From a checkpoint of a small transformer trained on Wikipedia.
Size: 9 layers, width 320, 5 heads of 64, MLP 1920 GELU, vocabulary 8192, 20.3M parameters.
Training: 295M tokens, 4679 steps.
Each number is 500 + 50 x the weight over its row's rms, rounded and kept within 0 to 999. Layers, rows and columns count from 0. Numbers have three digits each. The size before them is the row's rms in percent of the matrix's.

# layer 4 MLP up, 1920x320, rms 0.117, rows 299-339, columns 240-319
060:499481503446487539524506541449503531528463577543549564500509546468445488507565408502470572504532517442618476476495555499490443469500515502518451571474507551510504557408534443540436488553419435547492493420486596507560507466443531493514490450
142:493465432546528512492594429429421597362442522462623495518534471501538507495520483453627568503464579528463493455530492605462539526496501572488436596571417456593581401478589422483502536531587506514467492464472453514539496423496579531397567587
108:588563462537545551504503481450552517574449525512566461426611489530452463550461566586477365526544459452530541522473519545537531481448438515533526496419445555510364559541528465450455478564563487590537539426477573424526449611417545515440565529
061:560437466459530461452505557454470524495588476535527397574450463549496481466467415379531564494448475490540461531506546455540574578476536596570458542484513424465577503534360463441499472465478474529527469541511520534560553437586515497615478515
078:448585436553595538536472497554478488434501428518322440548457490464487475539478445486510533464472502548524539431451587531527564542463482477382521499467429451589525572523505543534505523467494479556455497453449438544569536617532493554533509525
083:494475457477523540530548582574466507490522449449525496508416456500586484473502422549536513477523457426353524498451531504471491486588435474548463421509463434472500565564468488459513513518589505579515430540512478447523472464471466415439479596
116:501487486513526519440499523462431426540449525566443500460564472446479493461480468497487471568495470569535547525583495604429554533568479459583442413458443532552525556466490492534434495523568610451469493544508521553495489483466485427567523542
026:491572497556525537490520493541456513570487590539486470474466521458500497545501416491545484525534466492533554582561512449440484538371517527569551655433484493576542470525513559411479486551562488460575452454500490499477465522540446452502481545
057:486475546517470472466409513598544539525591565566467519466418438594414496511626536441555490526500472462466473555566477531423536427501491471527480530442466535651449530438519592443400463419508477514434472525440535543547488554523500452438473530
140:527607524508474524462399539547499460478508481473474493483460593445531510504445510486506521399398528596539506586546508485561459491527387465564572456509435542511534439545529494498457552469486498482630522591490513481537492476506479526543503428
086:479532528541508429526503470570555490495587498459500479464507531545474504481531471490590424454476462574488540518624497431540443455496472492478405547391509560592503493488449482504390536510482516585427524475589548574562461486523506442491518370
058:523437502432561494559451522468510374538485609440491532606541519570479617438413505477525520481504561468542542482473466387462479441474455489531479446553553487520569518462551534543515465561550418496511462375491484439564469475442482467566508464
083:486475425550491558515522478525374495497571524468459471419548439469471479476548446471429505513486441577579478565445502488472410571463482477518570488468475551523468502514467436494374495600446505407504458527460480460613533539537499531506525483
132:540508550504584521532501453535463530559428501468502573531466425416488524409439542492429497545491495560571504540425463484551581503525498492486582495527439553405523505463459630457534459570558488458485512470512489503477430515527506512593458536
028:475405437460538508450496490462431523554414536587528454542453494474464523487451553479507435575566506457440452472424544536486557522550469468499408463479621415500530453475509545433541504474562522485450464487551531460493551461330541420558515492
106:501512490464483545476472495549565499567484503450498500502507535467372500428500577519497501484486562527459472529537549522539526446366656497526567549489524600507501500538455487452546559531556505579456481414547532448542495589532543496438421512
102:480488499501535424557462496491495434521481480529481473411431547552462455506517542539503518478521507447535478510420499446522491549474544476475422554501468532491501481551417594356514456500560506488409544498531404480514572452429502516419538454
145:539602458540553494436544453603455450413521538505463552500620516486471500511513509527449460518531479519544588514445576505478528523518539447416496421552535559498511469475584434531579580594592443524503481433549468486523519528574443554452494515
119:455585454476523472489532412458448494471464479503472512519512472480539507455515500568484464447487538500536397465516544483541523433446442447535483481530531388551468476470518491496519556546482457510568471541531495525441394416530495430544548523
039:431519358487462444462462520457546533546495475450471538503537522560586545491524453581515473479497541586442500434487471487424379563441553435476468515532591544543535533500460556399523418560458503602405522548490434578608427503490527477580379462
048:488551540480486511463477526560536445577438513467522457451512490485558532467509498503461505518506460510487443520418571442446585476456487505418487493451512543464423474516506498554524464542520505487380513432406548519518642578575450466519520536
101:501503471471536461569489547506460525447493496444445440439473508486585488451539412454421520492506433466528437525545534458519550489553569429453513493415484555488476511463521554540445476472486531595545476516449499609540514556441482482496537469
103:496500503521459552486490469529602551518563476508535445518463443491544473514508508519488527542521511428560450490542512505446498431469534532496468622469461565591523518441540520471500516508512443459354459495462494464566476465474551525548576476
043:473496491498508451504617498593530503571407544528492462445523576525545475581551471509536484422540502465397494387574495388463520486510478487478511576609420507547489477393409521499543478469567491418453575590521543560476452475569578576472504599
030:455448487519504525467548586554506579572499474481524547391492479472458455429594508467448481565512567533467525563414511449505438517442498544542390455450460501452573525421519555588540488510429480490484482462481440366572567502493491489443510481
036:445485493493466552525540433489536555405423533435474532525468440581499404550504484480476487592584431516478505510541476483528547445521516501480511527471479541427588478542484460533514471493436401447464600470556473528447537586496535625521537527
151:508429531545440497468528507536506591505515471511506487448459512443509532433540473573508476606441545485440567570552498524564486477500467504552432504525430507581538545445498629532467463480494508495426559426558515475546531457482460568533495495
089:502532477471485534448527483492469537561471497512540499526471579521502553506516535470463591511543492546495570550473517499584544481418503477510526549564413516577557418445511507493464392495535419488514467442520558488533512420495570547465520442
051:378439502447508525560421488553618553520378619400519565518562475571531490595539457533586444503517467562475520584558562489514524464632496514492468512501482468512521501532484505514449488573476472427479603485468471397500518451492482432530548595
077:481499467470591444508503468589584522575475591456426605492522488592499597476509470463447440521574539545448516506506514477520469490599489495527432554482482461461369498516496539513543437545494623570531496558427563549558452548564555553383545497
052:548516460502550479437472413488435506564574572497517497486499508537464531505536497479529505421496552569529551522384545479528512529531478552428438424485619531611534470421543529461570491533566454502475540428452400494520546415420567492530471440
115:457528496460521538500537477531515436553538512571530516488542455463530508493533440490451555576557483464521492556546517493494465467534385596507392547587424511540441483527519527401480516490488466472334447463511467466542492413558553486424485487
132:464468432451491494472597461378551543419491458508443481594501489500509515590355443503512561502515482467531523561489516548575498589556584534514518390552523549496482450493525497492537489462493491538497480405542548475610457525463404518514457535
098:422574534485462510493546520514462480453530494502483532459480462544544421442424490451466540577443533424470505515475541610436444493439486551496496417469431582493521547467482514515486525590462465622506421435600388495461461587599470481476470533
137:497519505538404480521559389450583426485396524511545478513538471539489513557454396482445568607472483459547505445490493494478444482514477499474459533506411521498549470468440500486491464531504486463511460411551587468538499488462430524504475544
102:539462497454489522460476542509471624547458430419508502419480411493435543537555480428481515471501551515552502527513549468426506447457413469548484528573548510450512572519508454502431586543530523499521481481484508609490459448541509480579541479
066:551482547555513532525488503442580536495475566426578528574529505489573468523456503496479376500552429550505444489491515553591552561543502511500563535467445481439567513497458567500475493457460508566561491445563578524453467525543418519446471545
108:527494562496532520520502537432549443572508537498464488525468520456454529490542476477495458495518549553471470520536426429472487564450549425508430468502567554487533452601424522544500494566545477586526561577424505524491535538546438562593500538
080:511472500427570448450405477579486464586412547538573474451499513515450526535527550491486553453460535517549487390437463449519474632474446483511661450435527547520478570449436502508460560516474494452477521496461497445536528422492491520468464485
055:540452547510502520528541452445467501496476477559482510450545555451484518565444518476442441498529539549538482523537536500485498434518445492504452491460519474484534517591461551511500523545468561390567403512487584491472511499450451416521458453
047:565541516578477485436513350530553440533528531488470365473424504487505430460514416506544457500392415573477492410526478493604515534450496485544531488492469539580488461502534467540536469457431470499524538509449515534380528503625519606478452489
# layer 4 MLP down (transposed), 1920x320, rms 0.0456, rows 299-338, columns 240-319
057:470549387455516523454456426610549515471536432421520501502530511543482586504513590460540462505500521621534401492437480487489508544515490539531516580565476456575547433489425583519454518545426534505452480480440532449573572435571490592527501442
153:480491577530499503487608518485513519487492579431547525447527413420437529445408531391544486428436470476495435488478561439488533544541533483424610487461485435503471509433510522401519540525507464477563477525474440530455517512518501503516420511
108:515468493535484523479463500491524502548498581526539546424592474477456492486541397541485484476516460480452498372493479531449476439460508515450577537494605451389433512547517447400459483419487554495453495464594543468462608428462551503463495487
058:532417534435650443487499477512433481473578493594482499465533481446384476549471404420405485488513430434517532526486526461529474519485467515535516454430499452527472564604553515519497408397496555547474417497442512470513470511501456578541528487
077:458556493439542498526464458551499627472552502570499492524463493465497542441537512542508471573446477580456465533531522550519400466520432525421500496508606478480452503543416507524473549436471536511517528511453438474495490546503594404484515526
085:540476524436413488428537514585544479468510491496462531479593516544501547525499494495381516414490421588529527469558498546552469461474528567430513513484450480515511530496453469374533430422407528497456442462477603491520424554529500513621448551
116:494436427465526471486493552446404492450543559506514560428455464521511583458482604560424576449477456463386484585497538466492532614514500559519513458453552476616463551462555456472498483545482450473560615407556553489522511547529554501489490495
027:505481481425545484528591465502522492521496453483507517612503419488663512509540522511609455480521512492497486472441457550544494542483550415486498561423499502439498484552502548558481497554548480611557531551502502474532453460463600580393494500
062:495410435478520493489550465539464519475504473451573480461484490405517428443505546560531533493479456457574550509524465511561423477560446512516495443605495506508455498501534649528495513520458519583412577447559453466477460626567476432429508482
140:519522533478535549419564485557515519407538573534515508588419478488434587506520471507517379461396473498522531454418475487512497452501445536404582404469513533516559439538432571512504498512493587547502524521507565431486587487515541525594526605
085:540473534488505564583473379423529556528385560554479491549457520468555532530480491618537544471458507461545447456535498487543504550507508432500390466493451562600500483523476514417561501409523508475420522506521508387516474560465505557526465494
052:496565499472493482480418481484432365439570504538532503440482449552387502446468445489573628410524568454534444491518501494491541469383489495537512462525518528448495500549553493498396461461606541544539469568505504481636485564501462518511520581
079:487559547547531476539438446494468436490575414488495460484453469579466473581480453550484462520503489451516526467541491459469481536493458456456428424474528412501425442521478452566395518494530616441577466536530496437568510513535504515553511512
128:482489434498508543486536403410501543528512535451538440476495453392521468549500524538539561475445551584454446508543462555561504443479442516470557484592496522528512460515543544468527567535495466492341544506541461445539547578523496510454529512
027:472511557458463483420462550565434442498507615527594578442564488541537544484536461446487476402483537501374486467531478501452504534536560573428414465488577500535502474567569514428469503478489446498490429479509484481429469461474463516562439541
109:500421535395527558490553533531516489466380566399450553546462453570411561538432487490502596456502555473534528522461508520475533448438523577481533484441480508520459560483427520529510581592483601468528498501488504552661461626535578509544504540
101:502546503532487540429470485511519489428510490400546556513480516534527587519456556499437457554497391489397482526529475436548497437407483476497536424488531527421595465502481486467562509462460528522625531463496489538449556438523480454589555530
139:557628551539506493527558481518486560518368443580453550491467418492520512458529487512523444462522449452508492533454501469543481461647546496555517479523395481530570507423608482434500610537427444468544519461573424491424466440473503528554503542
117:581512490458540446481556548578531526524521444573457539512514497455492451484421488545457529562569455475515607489585527493554512494503485492437488465522451452533546572506489513494418530450461477486479459456471424549436561522533582484493515536
039:457593519454485387429502439448492534541541500408491589392536537502460474473568413485549401572527541518465498485426554561489406473475663510443577402543517491528569507591489563436519512562478492497534509546502454478562438486447465526499517510
044:612529464537550508483425452515403567451460485467477521607566576506462519485552456523491547474496474492562549570493552464419541481497420440464516510555515511515518428418491483475432501432537523491606529504522529496504560601561449561485517463
098:565469490580549469519476480440529413477457482476529567452476470490476449514448544504490527503381427425454443562515610511536504540514443525483530534439467457552440451459511452438610564546537428430455518552459489532505496608572440521545540457
115:573472564518490481543448552555518459458483449475455413559452531503503477576560410499492602491541519486543566519538527583515512584606473504544527506521541411492383471501478519420518483553606479523335573399459524543488485557518485490437533554
039:535447420491507379472477482429516517504539472497459494448479469451514537457462430519472507533464368479472565582552463531419486554557525475524469436480498516568493463488510492453411464405564471441461622465538460463587447525430528579494506567
031:550540472551527462449551463508505465482464473470457505508536475540555500542551504536551476563445507482510499514443522477518426502454523444511467491489337525461549499514414451438489583532449496478481412493469450571572443477370477582463433577
034:494490490495594516496432478480531530484589502552522494487412586502462567573474508447464502504366483492459584507479441532550468554472544529506480479491424568566469457497385537494472475491512594488502541432503524475439561483462449441472501406
159:424451529445447435509429613530551552548416493528506414471521517490561450552511561518538486446575491542607423513425561530525503532494568553449579538542489522557535595557492461533530527486483460481506387465468469511497537564475459484517492558
090:549387553437480446499583574564456473437538471497571459546509461414462541542448516532535512460454515497500503488493458627509459445536453447421576421529458416512480458525526547527474548532562477498566501526504589530499483526554481532564552530
047:494448463526545447509526481459496404532567533539444481515511570531461494535462496515486522592417455518526487469476521449508486448500495495585466480516499539569502472435481481411511435479465532382470604545572576489405585562459562414458491568
058:467488445476423468455532555487456464450541481520480444491479568419487474507464520524447483464431429410502448518528535543459475583449437453434476468499522580483541489501546516495471470445492451465490537542482370489395578546394482542479447519
050:466486460534428511450532578482458522470507408539467489528497495547559529487637444495476436530486543403512470432510544451447587388445519534488574549485472493409509427533511588421478566479614541430525492645511538509497491472486457438616454547
145:559499395535496515499627457558406561504538411495542550537480451539549431515512590482468584545560529486474437492558545527512500514533417503394411499476481512585422537549415442397509489448463553552487565536528500487413484504489512508494465560
135:494496489511510513491423425440580506468515518532456488569538576453541528506536501436457506546525536428506501595496517544585462547539496477514554471484538512452530552437568454475589518456414520512461501472544553555590485564426479483506482561
098:491449583499524514575451605492552474570470509490412434535476556477518472408533497446483496498485599479510500494450573554477512499575530441437463469615439540508495419426504420576485482519551580484560454468485492423601479612545489448524589511
145:645371530421528530480488485517473473402591555537447477478478580507483492452496492537471524484504459480545458518512530475541444552620409494498463458459533477562502529455624507488457456412454527480422599572464473595540422494517467562444524494
097:503599366454468521507460545535480464519400461464472562487490477555399541503579587469443473509595547505570550524498455549512510489486509567477427478470413524462521470547576527404547535490508554544615495530523499550505569490480574476534491571
060:495435555493507573477472580548528562508568475538478472395437550421471448518479526473501549479529542407547485414548522542516533525467418460573436580470429566537552423469409514403504494453565410522400506495461456521404559472623450451468521433
098:528531460480485475476547453553471550590446443451488504425545505536486483431509485432537466559528427467471568484462482463475524533581508496576472527468522467503436467439460427549485443536439522529482472478396575537537504499521564536575506525
075:446485585463587476488407480497447515557474426584528453490577430460537472484441450496455571449416469447524447448410428511563452520476408516538467495481490470543465594425447488472498557432516531541526470437516480521505427495582510638499537563
052:478442465532467558525558599524497511527429468565550614568457576562520615501481557465495448468458410528506534441403473509516428457484587594466520536540534536426544541493592563608479466474507432588443539563450547595523408454562479454476455436